{"n_layer": 10, "d_model": 192, "n_head": 2, "n_kv_head": 2, "head_dim": 96, "d_mlp": 384, "vocab_size": 1024, "activation": "tanh_gelu", "norm": "layernorm", "norm_place": "pre", "norm_eps": 1e-05, "positions": "learned", "qk_norm": false, "attn_scale": 0.102, "bias": "all", "tie_embeddings": true, "parallel_block": false, "init": "normal", "init_std_qkv": 0.0341, "init_std_o": 0.00763, "init_std_up": 0.0341, "init_std_down": 0.0054, "init_out_by_depth": true, "optimizer": "muon_variant", "lr": 0.00175, "lr_mult_o": 1.5, "lr_mult_down": 1.5, "beta1": 0.95, "lr_head": 0.0074, "grad_clip": 0.5, "warmup_steps": 200, "schedule": "wsd", "decay_fraction": 0.56, "decay_shape": "sqrt", "final_lr_fraction": 0.0, "batch_tokens": 16384, "seq_len": 256, "doc_mask": true, "z_loss": 0.0001, "train_tokens": 106200000, "steps": 6482, "dataset": "wikipedia_en"}
Each number is 500 + 50 x the weight over its row's rms, rounded and kept within 0 to 999. Layers, rows and columns count from 0. Numbers have three digits each. The size before them is the row's rms in percent of the matrix's.

# layer 5 attention value, 192x192, rms 0.0799, rows 151-191, columns 64-127
096:517497399509511586464508559420570541448533502509520456459484483507452535506529554491569444516528400462534469501581526454543378474532477420451430477471555537531503579494439465530519473502473522
102:429519498508462526461541528491575438454423534603475491503546500613526386388510572509447491487511557530476513460527488497527593487478471458565518489420560453483505558549447464438501523528496463
102:470584553469573492601595517511474485582432565522455511385491549506428503535550498436565461512557473460469430468470558463459576474432542509485547570554445497486486484539517458424558454386500492
098:480586520527486432499457524587519487478496495459467560473549556491465603637548395476503411433585516546556437509523534489493636479445449583548533539606489527511548504463520482496475572546562464
098:494564513554455541490525404470514506481534550458519449471485508559487575507492493570417521536487457604461592439458493475490435513526469517590443484450538366557524524573503496589489483542541512
097:449487531446481495492528408485521487609488519471526391518547445399475525510541446458503496482467543561589515573441421550539519424499572452606564514490509531493535421565498417493460480551514515
104:507495508534451528381508536567462441463494464521521481535479397448395365540434535560495521490539439422401505483476525472435594488457545502449484456544479492482450490641458569544450518467572515
090:466529439478473567528399453445572479525531429457436409418559496495559540476447515516507513566456556555476467487505548525557487514482491526465528516406439474472479529394547521522555469483547522
084:522463491522450541439381533527545492466609509414499463502486503522407516564567507552660479480486533414471478474534510420498495528595483443522503484526450426524495521541484485477477423446495580
112:575415475494497464615449452501437548507547383522508525441451531489428449558518473391500510450560548576500476508371543516562513499392457441529416550427546479518471466473486425533475503494537473
092:518543549396480581500385491494500534590466616477509451531449521523512477488461532496466528455483495513480432561543540538486509503505527540391537567471474487463490533343464468477537512556521517
104:646495504495464483457420526466518588495409502471491532554446500480448406495494453486498448596484477503517471488487562431504545484515543505456431567593525471439403388479527480463427392517495588
097:496497564504513527474479496520459405493513458488454416442591480459531477504509512554507453405449550551553512512502551560514525528434551403511474465502497523532524517487488532579467529419501459
095:402458495453512521380556487545506464519509486563477496498487563460488508509404601471526576504396522495531563531528442489500567464447560425469541473510527538518442408508553572451511506513486426
095:493493476434458560483421651457533510476467471445419495489541478502518504436509482487380470517575475590468453484473506500503551556450533566533558534510500440512504460506562520471429499540559517
097:517563505555517511577525467538521489463568489646491487501427427537491469482476489478555487594453512544384500464452421483474524524520531474495549475590451437562528577507404402425499509578492528
102:488478528472529518458471466562487509576513531503487506537531390489497482452552562507588544509540546375443480518462433541565542559537489520401522458481475527492487583454430491384522645516519530
106:531494620411485499482466378513551456508501503511494559414440559605601542511570507456574460512414472434556529623584502494525500416493544447491478506494467496529464532599487434493548454488502499
099:539541512467605486506498469458555499480485520562467605521504506462538423476464468579405517546494518450423484427511540461467491500497523484541576473497476395501562454472561514554425496528517450
099:450507522441512498533518378460529486638358519479507451593532500503486479534507494500537463563427475420522471497523549565515476476463479506514591500545457432447532630455517500390494480449562508
095:518556468513362379452451529479464646434478482406512462476427531488466504517529470542527413502529458510506494488541603496400534563426462452550515508501539426458503483433503468574550446523508487
098:506439486451573459451447524376479595543505530410452421486529487532459523446554487612414451589416483448551584539517473482454463486549524473596473514499528458472519430473562473525519507461479465
092:504540489571494553458469466530425437482444447460531386521477476456543511473471484499447420436546552490495547543446528540527479461523474559565641445488480533456487600500514557542528565469422479
106:508390507429508469494434500437589486525546359405560499559520497468460550442519487511545556462477496468585470436533486555454482531445548474584588566426463487489454555505570540437509531525570443
089:552491518547597473462545528481437452550394467581565479458521526462549488494472528525415453497436475427544494552507534431464472578487530563403496584458521535505567525470502550554496458489527517
098:486603420519476559523482554487493471505456489538424587559533473394534546470538585494434487484441558526561522437411564487511552560533482518512533535488507456551477473579455496505486567498388519
105:523469575524520562485484521602440467478461420424534473540465532403484595497609450549524594509470635442540446508518511501558459500469547548551564454427511529564524545509520519474571542428473492
092:516486446450472456500447498519541417469507457445425428582429520489455506424564469585451488414481566479440518487480533422572532574533435476379569485551516506500424586381418494445533626537500521
092:436480545509490413497462514469508469531500489546475474444483480532539609508449432437577491472481488371487529385568483512536456528552473480442509537593456590544528530469448495567435495456495538
098:507563499460552473472535514464487470521546511499477464477495473512466380553515482416529414497629557518504556539446505518438506519503468524445509435528515562495570518483473500536532413530424476
091:520466529506660472535450536479542540482520463449452580491456505494488413456447498425623522601535460563535538527502499568435435539543582593468488485434523437519562547463547478525523428530483521
110:438562443550427544491555585505508428528541395539459515516498475554455431509471475425485482486539494543518554546448559481408583546494509489522449548491515524577508584526430508550587505433558559
095:491469554453562559500460487612469393563424595564518568508470549489524496505508474469483513433511510478554510544471575446503462543550511554438593529497503587559481589511580555522499494491522511
097:466566443515603569611561495490490584436590460478512563511437532523450427493518520577441436486530482554507461531463505563498514460457537521593527422504609394532433507525401523518513506415419531
105:486564476513567667512456514443538572461462475545545462603514508412496503492502531501519516401502562512559492475522452501524529479475493486451511571486447488566519506614517536554508530508490476
084:495608529488570571414524527493506507518466533556440505455467448560512455570492586429453530557518476453537451587478569592569557469464466483506529473507473403518399468506438483535506515498599522
099:506486557528447448505497458476425526488512480474467560519584454555533474556436440436540533523505430454517488545540506476547440451509458557487452579452468552506539473535446523498516459481390461
102:419526463477481429506504604503588421506561487498498572477516508472505518485439490531443458452441454541484562382453403581422573547562536497565436575395520512496515490461524588354545542508546388
109:530481542449602538512473361561471508516560411615461420474465495527538520473467470562472507549517516569481529474523510549584507506442538529499466481516492518483543439460451527459536530503498479
097:435446497461521496532445435429526510461507489434513431525511557437496479513399522466576521468519607504455489511447489515540529449557526450517545480567389572561487497574426521563519456557485485
096:454517557486517432497531463536508447520450567576508417458501528553464412543504492540544531397379500515587485589478536538548498458397534534471547485534520596494586518430528479492496420487534523
# layer 5 attention output (transposed), 192x192, rms 0.105, rows 151-191, columns 64-127
107:540535494493456398538495482508441529470582545401375548509520548526481420523460470496494530525487574531590461569518477472393512534502561498464540477512523522421485469586486562413486490470471549
100:532545492477522460518564456539408570533471518393520565400544498541539543434521511457531525490535481461552582483432512429533418544570527466459563518549393515454389527489477547519600487432533526
106:607462558503530432495436516444468459466490524474432504535575529477520439503449493489507576591500527591576525454526575558496428455523526578495407440461502432442501519548519525507483495474407499
101:494469567523542553448459494496584484527529524562477432521503483437618427517410540488569459514478535433433606401533491438542392453505509465491498450476535441515540469562487472524597526541535498
097:490529523481502466523407596471460516468473492481415490547450517419568520465503401381515457517443550471580516603491420505530543482429553479495481567495476578516522409465427518481490372520514487
097:471542457523620461459451564504549534463493456410487600509511530607529518529452545540541500428477493415584497366549530443416581566494493545482443540467484437533510423510508493543564440483494549
100:441448562486441501517476442426576522423454549529468494504556596525500563429515496399442507322546527617468451474499470599467421381534429545559506487446481538549517568476479475490476539463465510
090:466508518572507550455525516542446579544449506543528500495399492531444455516485487519524516472519426564603488499526525563506578475484540527455478469590494546525529508531475375449528464443493435
079:542523529549510391581515466421548587476492535580383475427496493443514490461464448543453534602549438497522409494477457505521526543464472513553497566474501531501551553431493565517500544430514416
110:454548492536460552460453510449645431487486563492521445597494464561532494506487476627600510532440479470507483534534448521416479526570535545506467393570493442503407420492496537540522524560559536
089:473443443612561490522480519430479514494549481512485475482585503454515424536471443453474495457472541557549458485458569457452578474486451479526496518510478532481540430564540420535419479550449526
106:402505463533499523389540492448480406531552468486491483498560490503549482450560520526376623432556489467512458498463451502427479564425500554446460457478518516590504562618464577460600522550513536
092:559444562513562407477465553566488588579548511481473500485456432503552590555398426484549512560446456490508507422532593473543573532498414478489487452489505469383440542370471457355541462561533538
096:552489577503519429653513505556448581510464472522538519491486469564514459389491365498468452508503391469457564444452492466545563574542512458544519454506543522421514579334495465489515499469473524
091:609533499545518499488580454482517518597434517482523490472428472436503518530423499509487480509497479471506504468541476504467462454594570466441460535548495561573445556472446542453635427509417491
098:519504479505593526508503483476435434479488476496491453427504515547464381461544465464496441504578543443544544399571548541476429496478566505483488497508527521455490465642506549559591415401481587
093:537553477536526470536508509522499508565528489517516476453537505501516449521446471491519505528476456518574525459527547533443457474439507494554523470455500551438542463500498371558529377343480446
106:496482432578579511522518624520377494525522515520493476446461530411498426546444439556497460500515549570476399491490538511456559617418370449524516373475598480430549484465509452522483535388482583
091:503455453486519479489539403569397571593500543470512490507524590487485447464554537460458481432486535507573611573528435505567464537504498569486467578564531574464482498495503461429577434478524575
100:606482521531547461465480505498511585466653474575466493527547531502540557483523506532473536633546538535514564479480537506480559514539505548474558435411556543438496446516557406569492489503489440
093:433483500431535508495538493522598461584561465542395461535521537459532596518440452372437537497479449541503417477398475511545489510479430452388468573572472513511473533502519457455490541462501460
095:512579478473496469533487434614430476540602455536425544553498445476583483542467524455457572494447501445570404506509458385588563561510460539486430482500499567543508511478581577404489493454421477
088:409484487400567460470503531555579519491572466593543573467510539516515544474497487499458514466513485567466517437534482448475469438519537483441531576539543428552428546488398466409525482492473514
115:461631542617497480551578480547491500574505514473465583481558574494522455538433528503450438491499523510532532490503449518590547554531448452459503476515560516419535465532472482468502540502484476
084:500480488500500518462391575446475501459603515510491530443475544564479452448522539470562573452499435505418554513491592513581514457505506482563485503575479491560441503518531501416416485513414516
095:572558536561432394508479430456506446477526546468475410485441490494450529475538448491610446501543417440464528491453568462416508524544566536416483537472450527508497504441543480466547434607600519
113:426428540504539525567443493519566612459550559566443498435434473510490537532464535547560482447516444490510512500602414481433548514527431467491502481518589440415576478549435549514484566509533395
094:469549564450480477506460511523551586541537453572395445404570481507498468528387512421429456551556505552468484483487530519461475473491551564541444474488474512513582521583421446466504519484549523
090:517471539400587429498609468550465595518513499503523454565538495459466468542388501533460533459520567563551484510460567507502480463516465415464557459484510416436487474484489570478493496535474435
101:461428482433485541471493451509485511467476530554538511518595510490480596531505593536461581482498450448520534487553621561549579429509522497519491523486466483559420526559541456480489530444648487
092:485442523545488547461532457421510428515476579588517448600519492486452636549525436553395546456394549492551501469521429468570574412418413473512411537541544591476464459474541500448537632588587439
108:552439523535507472555456512440513436461494611491500457444522535521519420486582520535517514436534513525503537598515606523571557478532457441420509448534557463522505473524587536450456586615486491
095:519415518531493507415428607414472562527568403523509479428514516467521491492508450513450474526506496514429569456511499494563513483497472569492364453465536455361486465471446519482501544511436477
083:493487506501483531553465538479530486369488545438516525477474489467479585530570557418618429485463548489481540568523433441498466467508486487512471456569465557518574483523419615423531544513523456
118:536579518474526420488539438545455483431562459393583573420434490612488467491487493567517442559537520501537542464482517496480466481534586539543570515545473446446536487513404485439501440595549534
076:583438533500512427575501470438444505458444540518635522533571517475599495493466486549438494444484484624412538505458563471549496497550543508562523475497530533420585543507556477458507518457491474
096:473466435472517568432575500426567411545566489538579509513493482505472433406535553488557499575461474555457498513519488573362490604500530502494542585525460440545447538557562504427544506426491533
098:551486447467466468576500355484443583480404467500482437519463535480484482444669571595465488472428528556470416569493496437533484473573551491467559518511494499484468496525538500569517481568454552
103:557499475474415424476479583481551499568554460614526521577443415460515475562469418445527464490491548446521519474535507422507471498441461485646480499511423457457453575446454439474445510532484657
094:561563473552497504498471452526487542466526560540558495543437472517452443451508357523421469519421483512532588510509484521359522465537603447472531521446497483590477434499510437454462505451491596
089:537453416498511466472452604490536467488489431436435573460474573597476490433487535458428548559505438497407565407452490414523518508523542541514503483500520474453499455496470472518494561390529514
# layer 5 MLP up, 384x192, rms 0.109, rows 0-65, columns 64-127
103:483530436482423499504495452445448523425523530423493446490554465552545482482530517452445486531502505588545462459545414579534522462555492539540553455537510432517509494471521473551448549542529514
101:488511491471534550577464509532576423532508460477434486627511468459495550432525502484601461465529481513616461593503563469492420450437494579416500609452500498485526473507505506475495396444579567
092:401538375525515458517562535496449475543526479487483493560390530485542410608456529528605516376446478473466602534543439550529502523503480471475583496551508409427578557574463444569536519515624581
096:581629494390489471472488496555512459522474461524511536435590514541513465434578572475490475510534531559563408522441488552532524499524547567542564439531489472530616471429472491414462543565504549
096:460601425454520503504434523545537569495497533455445479399403543513503427457490428506409411465484515540549561472588526519500493463477572600508534511515472532517523528388581474446418519492512536
083:510490496564510556421543436441463462507499462511455467473484529464565473489407488449463490514536595411498452471502487628468605502479438531510431480486555509424480526481538508452446547502559467
094:496462461438471471518481488480481535419550337488503483541406484507480428510497493473579501535392467550486482531347514494655528549492502623524474528536507527518475489514553473437516493537485582
092:474391498537502529484452437520518445445493497499505462543452548542458524475442346515571497528557521554581538459410483427451556456469466462447446556461447499407534486441486539493511592472553572
104:527519585466484525501521517531444513578576551567514476451446459594547519630541507518402524474481443480521409498469578505480519544495473460471522487500503550418494542517474422459452505566508462
103:492431496527536553526540453611496568457634457498435474603463523517461621512539530500477531453528552403428510484470499517567479471578542471395589385418561519534518497528585537463554415474540492
104:465498529554610458521532435553554516530494476476459502564499506418399422509512536514542569529591431460479422581456466502530447528578484500450517491492539436570511550499521428493525443460518553
091:547421542510551511450458554666489553509607561493466596477566546504466482378451558537513498525504509496488543470546447572454427406469519510577483549591464509516561497435502533534434451521476554
096:551471451574583476504466519544524459516488535517589494494542593473554541447500454505416520424482553520525509449426504513484558512547543610467383577541530405505349596544494410531490499477590516
105:542493570483468519550438491402414523522496497464444517455440629586527489559637470506436559457525529489469409582483473493461518541487540518516524489427525552465523614440511480443517551441450527
102:482550484516427478509433521604527527399490470484419461431427456432456571587557553533482487539518490455517498448488486524520583505554463472464541574542587502533515502530506493453501471520552470
096:479473572432526533528475571454462481423482451505515470541477521540404536481460577426451465522544550363528531578381506528579483466501527448569509424479413517503504481458490524481510481466498640
096:541498580512512520499594663470568554475411472517573479488535520398529491542415484460494504477468462473538538545553445533453504567462557512525450540458474549486489577504456549458523521548489418
098:446495437444622545481561486525493535514508560505459449494515493509514482466506527534483536490512450473382543599457617371461548536501634508481582373567492510496449522462559530511530400448471482
102:539483525511535345459560469650473464479502598616511479498546539494473402547465422544468449439550457489482454525487482505489509466457567525467493506550515424434518482528509534496598506537581466
101:460434474544472422530503460510487574522576490527533494526487474469449429544488526477435499434476502457459458550450532541526372476488453471459511517473551634533453494453454570546513533504545514
106:554507503527432566466542553591476464596544520468471471519542500405485516578461566559472491473547451519480440521484434473569409529499478448482490437531625452506450428431465478419449330430486597
102:523594466426517421560520482540520414455488481600496491490529494503518459565462452534493474588454493507466539533508473534554537435502451463491462481541515441493527526577512583533508559484558642
108:515495510389566357568510567572442512524527563469469516451480541450454540567435545489498467520521568548528524512497428487465484546521576427476592387475558440506509483485511468491532606559446498
101:583433512511521443486584439474525509634544482533529446481463519445496588541566515479479511516533467488488523516501565472498502406496516493512579523542419473510522504443493607546484509446479480
103:487607437435498478487590515497546492452506429451467606523482434417551501580525437531507512461569502517536420552521472502547541507481556439568553440426506438421444524541453514466495504514501554
113:417541560508513433440513515608458462540581453441483533526519414534455522525523466514424540526440508489453539580556525435496542476481557547462363461421463432536503449528524516522552531494588502
103:492532561457490572479536580417521531504455512511498538506469427469553470449542512507517555461550578513508549516589509414577551509441502562477517493562464473547510506480569385530542524587461494
106:503495562604381549424518493444481547479496556420429581437503460434526467529525457528466469436576512484496487539433486493499442388414499471490450519475587525404369479490453507520473576484517566
105:515531488493499581435566486448491428490537418498563475432518482502481549511485548580377632549437494523513468524519400497496439528486610398565398497490515491524491463571526537510465425500478549
105:462490482546481511537592559578532571525455416425562460552483482462465511467468519451424502540475437459491488502584523496462471525453532465532553512535561389429410569535497479495501551484491621
099:531365408502529549372490475556540440448470452505476460480459574545507456478552512398471550498548490437562418507485531435464515434536435503534471494542553557396472510500518555532540573474448497
094:466375563398461459480541541486490450522460465487473474496478509449546463492502379488436582560547476565517483516469566456530543518576491467505477490488490581508489485402518508486531508591490415
102:482538459441469577463497500472476439489450493526529515545510466541543509529452505573441564416554485506488489489536496430583448479469596485522545498486495449526475541499578463528544453522483445
095:507493513458488431474505422559536465444518539526427522524543468418452521484396508560469463505493599464521499483492522486517468486579460474498614492446441515460544461579496538583513475487498495
094:498469493408409522548496464483483532505538534440538576466503512568577482516621560570530471518510454486471444493594511471473467509454491474525494501543514474456524554598494420460478527523533531
093:547458475506534502512461477461532587583541513503457558495518481505505434425538428532493464510471594473591492593529609512441476449488534573473472434589500614546573573603487580467469508586492473
107:553547478488527579383512651460492413560520458462511514436487524532482545424491528588437597518503494466503506522624556503552450559603504452474400433527587529523520439524508486438413486545559501
106:522539458538548441530506470514483513433409505515510520480512533521524528515483468526526475491486560558500515532482469514530509534606484550411467413571489441493520461415532461416439531400553437
101:481419466529566445470551433437479542478573486487541498531502425522543496494519474526465528580513543547529515492474496507551511528553437501475558462495501535519468518428489391439527542609465581
098:555521450447475410474557692591440452488514607497483490481535546489441578497525528476491536504560564571537463509410506538502461484546496512500573537517489416540506598481480537445472575547520570
087:485458526493397553367462467481498666595489499452453583389468560535400492509590442460530509497509521440496429482430493442432494540455577480558550476528456502481552541463432556592546566510577595
096:398562481524503363494562552528578414464439465447520471523502524540416437552500470487529519486483468522326521364517481519558491517441517458597483454475578457526485498499502561420515528472520503
104:452483507553466516534417535468432523544493503472524536486563502579484512529560539506478551492517539385522446509549446581596397504356579459457458452504436469528430473491567545491521448516470484
090:468421487538577520456540668565473484460530535522534543443519556444581475454520540486439494568575426474538554550460593514615490450465490446472516499485531460535521504455577464533505491494471476
104:481481498398499509398486563519568512444441489532433395431517504490453496535520403418483501470412496481483447510476522504439434450467539467451605574478478505570512470471478473487470520476581516
103:675442593467430480566519450534532464484490438563488513558486535526465563484497525466515492394536450565480537403514502619436502536505545548513557483510503446516552485465476499574586468431429498
096:459541496562496493519522481530567566552486575455463450565406588482437510508458511538475507437388508499502516463527539395524466475451489422482453524461468559437500573479505538483545559457469521
095:545521512461603497528532493442499463555572477468552483450439584521495512531552546434517517588547479500514426593505551554537584464490438509493520452527534430521547539474449572445488500497529463
095:462546517510579477457456521432411481483528531569573507589486517485544560519550451458510577415528458578474515485542534466594490517517532489451508472533484467502532495453510514473500496413486540
101:472477576492580495558526418500517569593555440497521486472375507476496567518479610453448590529504519524547520404522483487493445503496417463503526425489441459503454590530543480564504492420591442
092:544629455544585537436623533497504530549482510537476470463388492565539565506542513445436569506532499336603472436519532538516499509512549440525511506508497387409480462456460355450462508581508457
103:422462540474514421462479465565480502427477547509497549448468471502527590477462421509532448431463549609359553514546530524417453500483558496526505559564421474435505539510475440443490493527417541
098:514448516541550464470621509455542463533546426538532483449509458520508429449501380525439475376524474514556499493451513384566570511460508476549530555536488478531471478466450533447528525450504622
103:535523595527547492554476528521487533513479556492525475576458490546465583560439532483565498401473578468576546546447483504545456479413457462579512569472456429626451555484479482502393497450492494
098:543519475414512471546533582479485428507488505488542537503490455491490537557620584526496420406404509561517467411494560446540480489525494481453495540548551375460510498516544475465475436513514515
094:544541443479473452446482526546644488454494540491481561464540540480458438463533438444503531445523453486610581516539537467454485482412531555454475565421365493462457595565469454403514437513492456
108:526549439507421423562458557447540511468512536455507580496479625372495491528434546504526614466410525604563456447509546487577513409531531447526537497520455512461504551573519550569547476489557451
101:474493473449499540422433518496421463390508588432542487370502541521506559478433553488442563572480534461531479525491543414516432501518581548500554546450475568552482437534521469548476424507484603
100:643508505592460481560504531542543524426643448459458483598407490482462554522476405461441536437545455431511484349554549433528461433474595545385521516458428546519456406519553546466442474397497459
091:484516516455507521536476539549475444600486513468515405455502548429481471497562488503474490526522469560486545399510521556416439426423562461527448518534541485571521598552431562497398449550558478
094:518495459475530497405447511559534508504502427456422453404510456516453589520515488532537580537524502523531567530515538560524529522431590387529513485517537476511443425419455575484394491500541518
109:451472560549493451491521479438519452498583483422453580516504404573556466557494486580453384560470529487391513457519519649525534537476453481480562625517468522501558578451468534478475485564494479
113:466532494513520476574474516617492514522537485507485511478454463445418615590485469492469461569487620445548497532465532567499443525467660635547484473518442574503547511480475494475485514501484461
106:535455499554481511542482560427522522501509448412523508494494458457574512595418537550495474549515480589601557491370477542540556492415572443526465493525513523544447493508397599487566453445564515
100:486490484573502455427588556560545512463570443548472355577473507515505491452524446471495527522415488487520497478512563537494478476581442584510513539544512480426512541512551505403528451598508475
095:524450425500446569450498474481506601486427422484592490595461581487568490476471484402526465513506525529502499453447546486510535491545527563425550504414449503545556459529444456517512455419486462
# layer 5 MLP down (transposed), 384x192, rms 0.158, rows 0-65, columns 64-127
102:486463553469496369443485525517584530519476479581507567488483476450520529510514471460563492553538467499477522497572533513574513502499446426496465593478454484485488414440495501442578471500522417
103:452507597502600565526547488480493547442409466511422541506511501489525479409503495551468537474450459487457543459471525445515471506629428603472521541561476495512456496482537649481474470510475543
092:492532443464483493501556544496462471485540542445484480503484547432425405605482511506421505515445478510452391528534577323484453547582531556480479471393523511573452472538522586478545494518454478
091:439499440539427461471469468530498512473572448450485453462489526466449458569438541423574644542462525586514590374511586549481559553601519527516491467438508501471545435432465487521525547527528542
095:532540493531537522396538543535459473542524561485486506568552496485509509596554570399509560515455514486435464491460471536553549499598513491489487353538509466493538507433621517476509511551547482
089:438411394540483404461529588482524511514561491591501439488480506437463515573513429549545509560505594527412512439515468522550581526517502574414454389472473512429495525483475443529529510498492517
095:445542487527564514494527524420539489510461523512451503500601488557578471455530491610415456382536575473400521476582515484495522499441540436531483515384522576468529458447410476422480434497555436
097:394469489446433493469497450448432474593553543454521485440532456437495407527488504559502442482503483418536479501532425513489494559481484516540583518508544470518571445497491459547517503567470409
104:451590597481529599533465465496482478578520491492484506453455498506455531475589504498433510506527487487511492483439570438486513541429456475508540449512506478540515495562486481499439493521533459
105:514572502540407461489469485398424509539568551545424530548503527476484501535469465489528420601460546468509500463546629534433518521566555452564475479443511583453427423569471467530523511523428495
101:423478417538484524528454488524490530531527507546497574513520447516577512421390515518470495438599520481433560517522516559487580476435481516453395529462384512476513571355567429517538583504466540
089:432508499491504507522444505427486481555488454484634467511447461434499570569535480430556469428469536496543482468460504503536535549461530494490499484407464504525535585527454504523476544440478472
097:500569547429501437537513414473524447482540458503454531562483496422394470578524490476521431568499517512429532508501520482519437546470539477527476393434544461533520597528544416451647477464542376
108:431444521507568496507480504365437507489379520544515490465519588440477519518558493576561487499499513501555578466542571487421472442623502480465523470552469544545428563471538516471473589489544468
104:465455488467525514516503504532581515592402495538524502491582457470528446537495555412520503526577595546530605450456427522487512545530439599571483472588523503509491533491475586544464445499544521
097:486545520526544472437495471539544456541523530527509551463482412579513534404573498529448488538556412416463556491495543502521520473518478486434489508473561448526564525475463452421566499398481523
098:548566384493535484443559404548481495392552563504482578445453463536592522461475479430519477461512498496486497500402492471530501522525529483497454544524390520479553474475434533523408552423447488
101:545529541479479536499578643400471540461370483516606456569441591425511457446499430495462510536541480487531483425566504501547518460606500520548507512501487501447428481464477560463468552520456546
102:525519510467467457496440566481604571542544491415487532515391446526493451439564507493554437464517553512504457479527538599449422556392442487535499473561514528445485483621457555603592484447577514
105:458534426481425478597513498451475418480494499435455519469552607505470506491462461529507520467455534490494514521454584496539495503441446562508453545443424388568471508481540494490457486512422532
109:489585551543421456575502564489483527484513458559494437404587506612449432433537465480459455489384556412506472496495515452548546501556516546442498455587452464547443501503452440449458497591533515
112:465458529532570490510565498533555623514459483511518529535400510429524560420565484557532459514536508486511572500547489471489426568584474469572528582494468437404473412537573583481461498462528478
113:542518471567387606441444508517436554528488460494583522523484510535517444462563485501419494443484530477547484500422517473535594534442492487586547425459483495534489542507552550549463480468493602
096:483462419495519459525594578461513462499374518545567507452546473536631467465497605451484506496514492474568602536556500562520415490525430456469500524417502456501423570524451480531497503470520470
103:555509430454508511544526513559471506565545504449388438498495504474548500517515465481655487512557345465533538525569575522538419567412465483554544505429503538507455463473582406473542588540465564
120:406536499507520494444479550431486488541477525526444443517439522487485567474497607479442491583501492467480486585501570518528420404463414512541597381455584566491452497481519523493548555471502504
103:525477564546444612468474470515517381464482450429517431505510551521520490552383529539434486488580537497472509488474384411435563548435525490501476398574524524479522439497468584586446505521502600
107:461433425463471496599559512563492530589487447514508477397449506525556562549437496467565457477466443530522432463484429568530469459473505451493531591564485591505490412455543571476500495514428512
100:585534497478503461464518532412356574374534622481484514527541472461523418542536563567618575521587470525520497501483460426509404537503460508513523484432528456475490553542490442472450476449504436
102:531561505539485648436461522486458492523501531509425472494485461522483455532561465526588489457432427584485580481513512580466491463493585406491465496467466534478433500493574471441512606374522400
102:539450535588537495462588402452454444528485546495476410635489466548485540544561528482560455511479513521527487477503526457511446488580506569524421502508461496487604549592428386516496532416408505
092:473475562479538463417556541479427499473398434496578525417562536417497473469540493443548519528528407453487535468601511485451457502546448478490504534527530391487540518402508500540453508535501455
108:317516473454480418552448445542528593545481635491455522458523479506576458553508380608419511436536516499504540513527505493485515532523557473588518501501515449611509519503530578479546458586527495
101:472463475506524520549434550530489480460498484499551442552426456555483492630576453456510385506482497469488531436498464487461547532456530455569597526529500498514480598588493560393533552478412503
099:485539610480581517511501436507504519527483482529540474520558528548397652459570493538518567497480489554472531448507581478464465499535574503444499444553427548434575450496423456492524478490528461
088:526517381567494584504578540518406447500560571518424515527533500337477561448436422474487392498562540475543425486581470556559477500535449536509529454470550426523583522512481476523576415469461509
101:529515579556476527472473410469487475495431402476587462525532490534572514541615488467458447459500401494500544511556464472468510480385582405644518565526472473509558485524409433552538508598589469
106:430429559534432451398533451550545471552574464552527530469565495417509520569485513464457436509537535448458507409556469553530438390407542537497481553539484482496531478529437548494419473380527546
097:463487549538424584524538510512538485512349521437419529412508426508532496482467505434346432589466475413496570453474529574429472480517459508464532482573450451544471548516568420485453502602512491
104:443515544534506437580523509446595516465469484491645486492468456521551454510443554534504491434521487645534492530501491516523471472452484466416493443434443490578523567498475471394571530489491430
095:482440500545456500497530383514570494517557578489569516538511487548533454534441496473542518519499555521494530571528618475627403516509493521470499551521443471451484478464414602477435393432506480
101:577405537507560512505472471513433522563547475519550540438444543460516534474453525468506447544526488426519427496519577524455506583508495529407533575548446480511578545490513554551439475524500584
102:548513444441550437456537427488522551479527437425551496484498527591410506478458562404470517572457527551529465498507420493516579466533407509482452551471581519530497513475541507548521451482479459
093:495474558535573550516498471505493459511525504479527524483499492540503463513453447502535484524423454477473462446443538443410414565497480593534449417451503501446457532477536421415474529426472543
108:485477536560510416488575384604444485498467460450606479475436524423589565381573553474529460570491514489447544496542594535475523458462423444508484459545481543458547518480542457524479362548464465
096:430514547514531511478471518486425534523531536550529424562439484500530499529529473492569515442524548537451564509468488591449563552407528426569497532467453433384517521497520471534532335512440464
092:492577494517481468571599538528436391418435432500524500487610553588470447505532445532376544569511491467559481487518535528387531591480477552471462524555384511526525477512468448425511482541421473
096:446510485559503513506512454569498552377458504546577478534572575478526551457584480566554518522566468410505505522599460424475497472495423586486495528557523552444537454470530415493545490493518465
094:518608471513476546524519427500427433481458525479428469489539447479502444471531496500531455501488547542529480460536443522465467476516516491521542505476508599496523435451455510517426491411430517
100:434489457585511389513443473525504461496523459449517483465476478415479490505539557488545456577552489505578589537563518578444465493457453388514443452543468496521488489429513533515504528490594552
097:433497495502556504523515505453451531511518633514555518454565567426459447486530467479546535535467587542425567581513526569540546461481508451556563491495553439522505580499515505520482497443578562
098:427520508507507419411523503490444574415569425557522608428528486532485610573522511555423483517451479431577470531599503528588497522421599494472533501518480462502519424514467478523539521552645443
096:461566502503460513460451551449438533516432561519499542553393535436482523467518560485462524487525433497427502529471448506439528565455534532472568376469560520485488466498603520518559515461448441
101:464557539486541588460594443517488437419451446437603526507549531390474474540487514549451424544427423524490528450530500508558513566564502544531546500539482497439471565531511511535462556480469473
102:461617474524480567452450456524428488534594519570469447476410511440483475577384483476472433442377564553460510440541456566505457482477506517494462454555502406518553496531524461562534467477452544
090:541476566529431465506525516409477541610498495626477475496439567524545582524507462475541474523472497541595516468433565505508526411431499480497521503575522600561524437446511481461492515552518422
104:416521479507499449561506437547534618514473536560468453534614536513466608513508518517442488596491475446536408592600478401528432500491404515536467515460505524503536554497458579515511523521520554
105:469482528507447500526573494430500511506410521474570570482489420512465478422537399573469511446469502511557338498437489569565536501519492441520454523519610453528536496439483546520561574510441441
097:525490514492421570465455488452490468601531474558490546515441406437575405566464440546540468506495492534526457487437527559424513500497495466470548527475502493438533471536484512557542513533594447
093:507441550564581475511428527466491591404542576465456530495469394436497674490451472529477588458541483474472483487517497462483512471606566488517519549534494498511487563474449522536486463539478502
092:432575573529525494336467570587597497466550457472444548448549530549422510404483572512494487509515443510553423589527475436494569565518467502584450503477531526438416493435442396557425493481443542
105:467597540498481542523520539468543500467473574459493431451531497430486555453442482493552501461464498551475527484496519474517440542633442534493412554509464561519472465554459547512575485417462363
114:479632512593528516549486514552500490484523527575497522502411512515429529528514526421396507502425428567515574477472542420495423496512570458494502531497486502471437493528498532462618466520548597
102:494496447531499550556549486545504372562465518558499399570532402386399532478497537440511523531414440517567504453501550482478497443516488567507422490452527463478497487471452566481572512438491581
096:639513524488520502599522437499474461472426455501459512582471598531437486502435463552514484514445574572557443557554543501420461507533434502488498514602470524562526520567485522542458578506533491
096:497466549363509466506556545527498534516566478533463565434443464380472520513602600429529550524550537509425521522525570488391523453596522419564493426536378512484546405573463375514554513456521540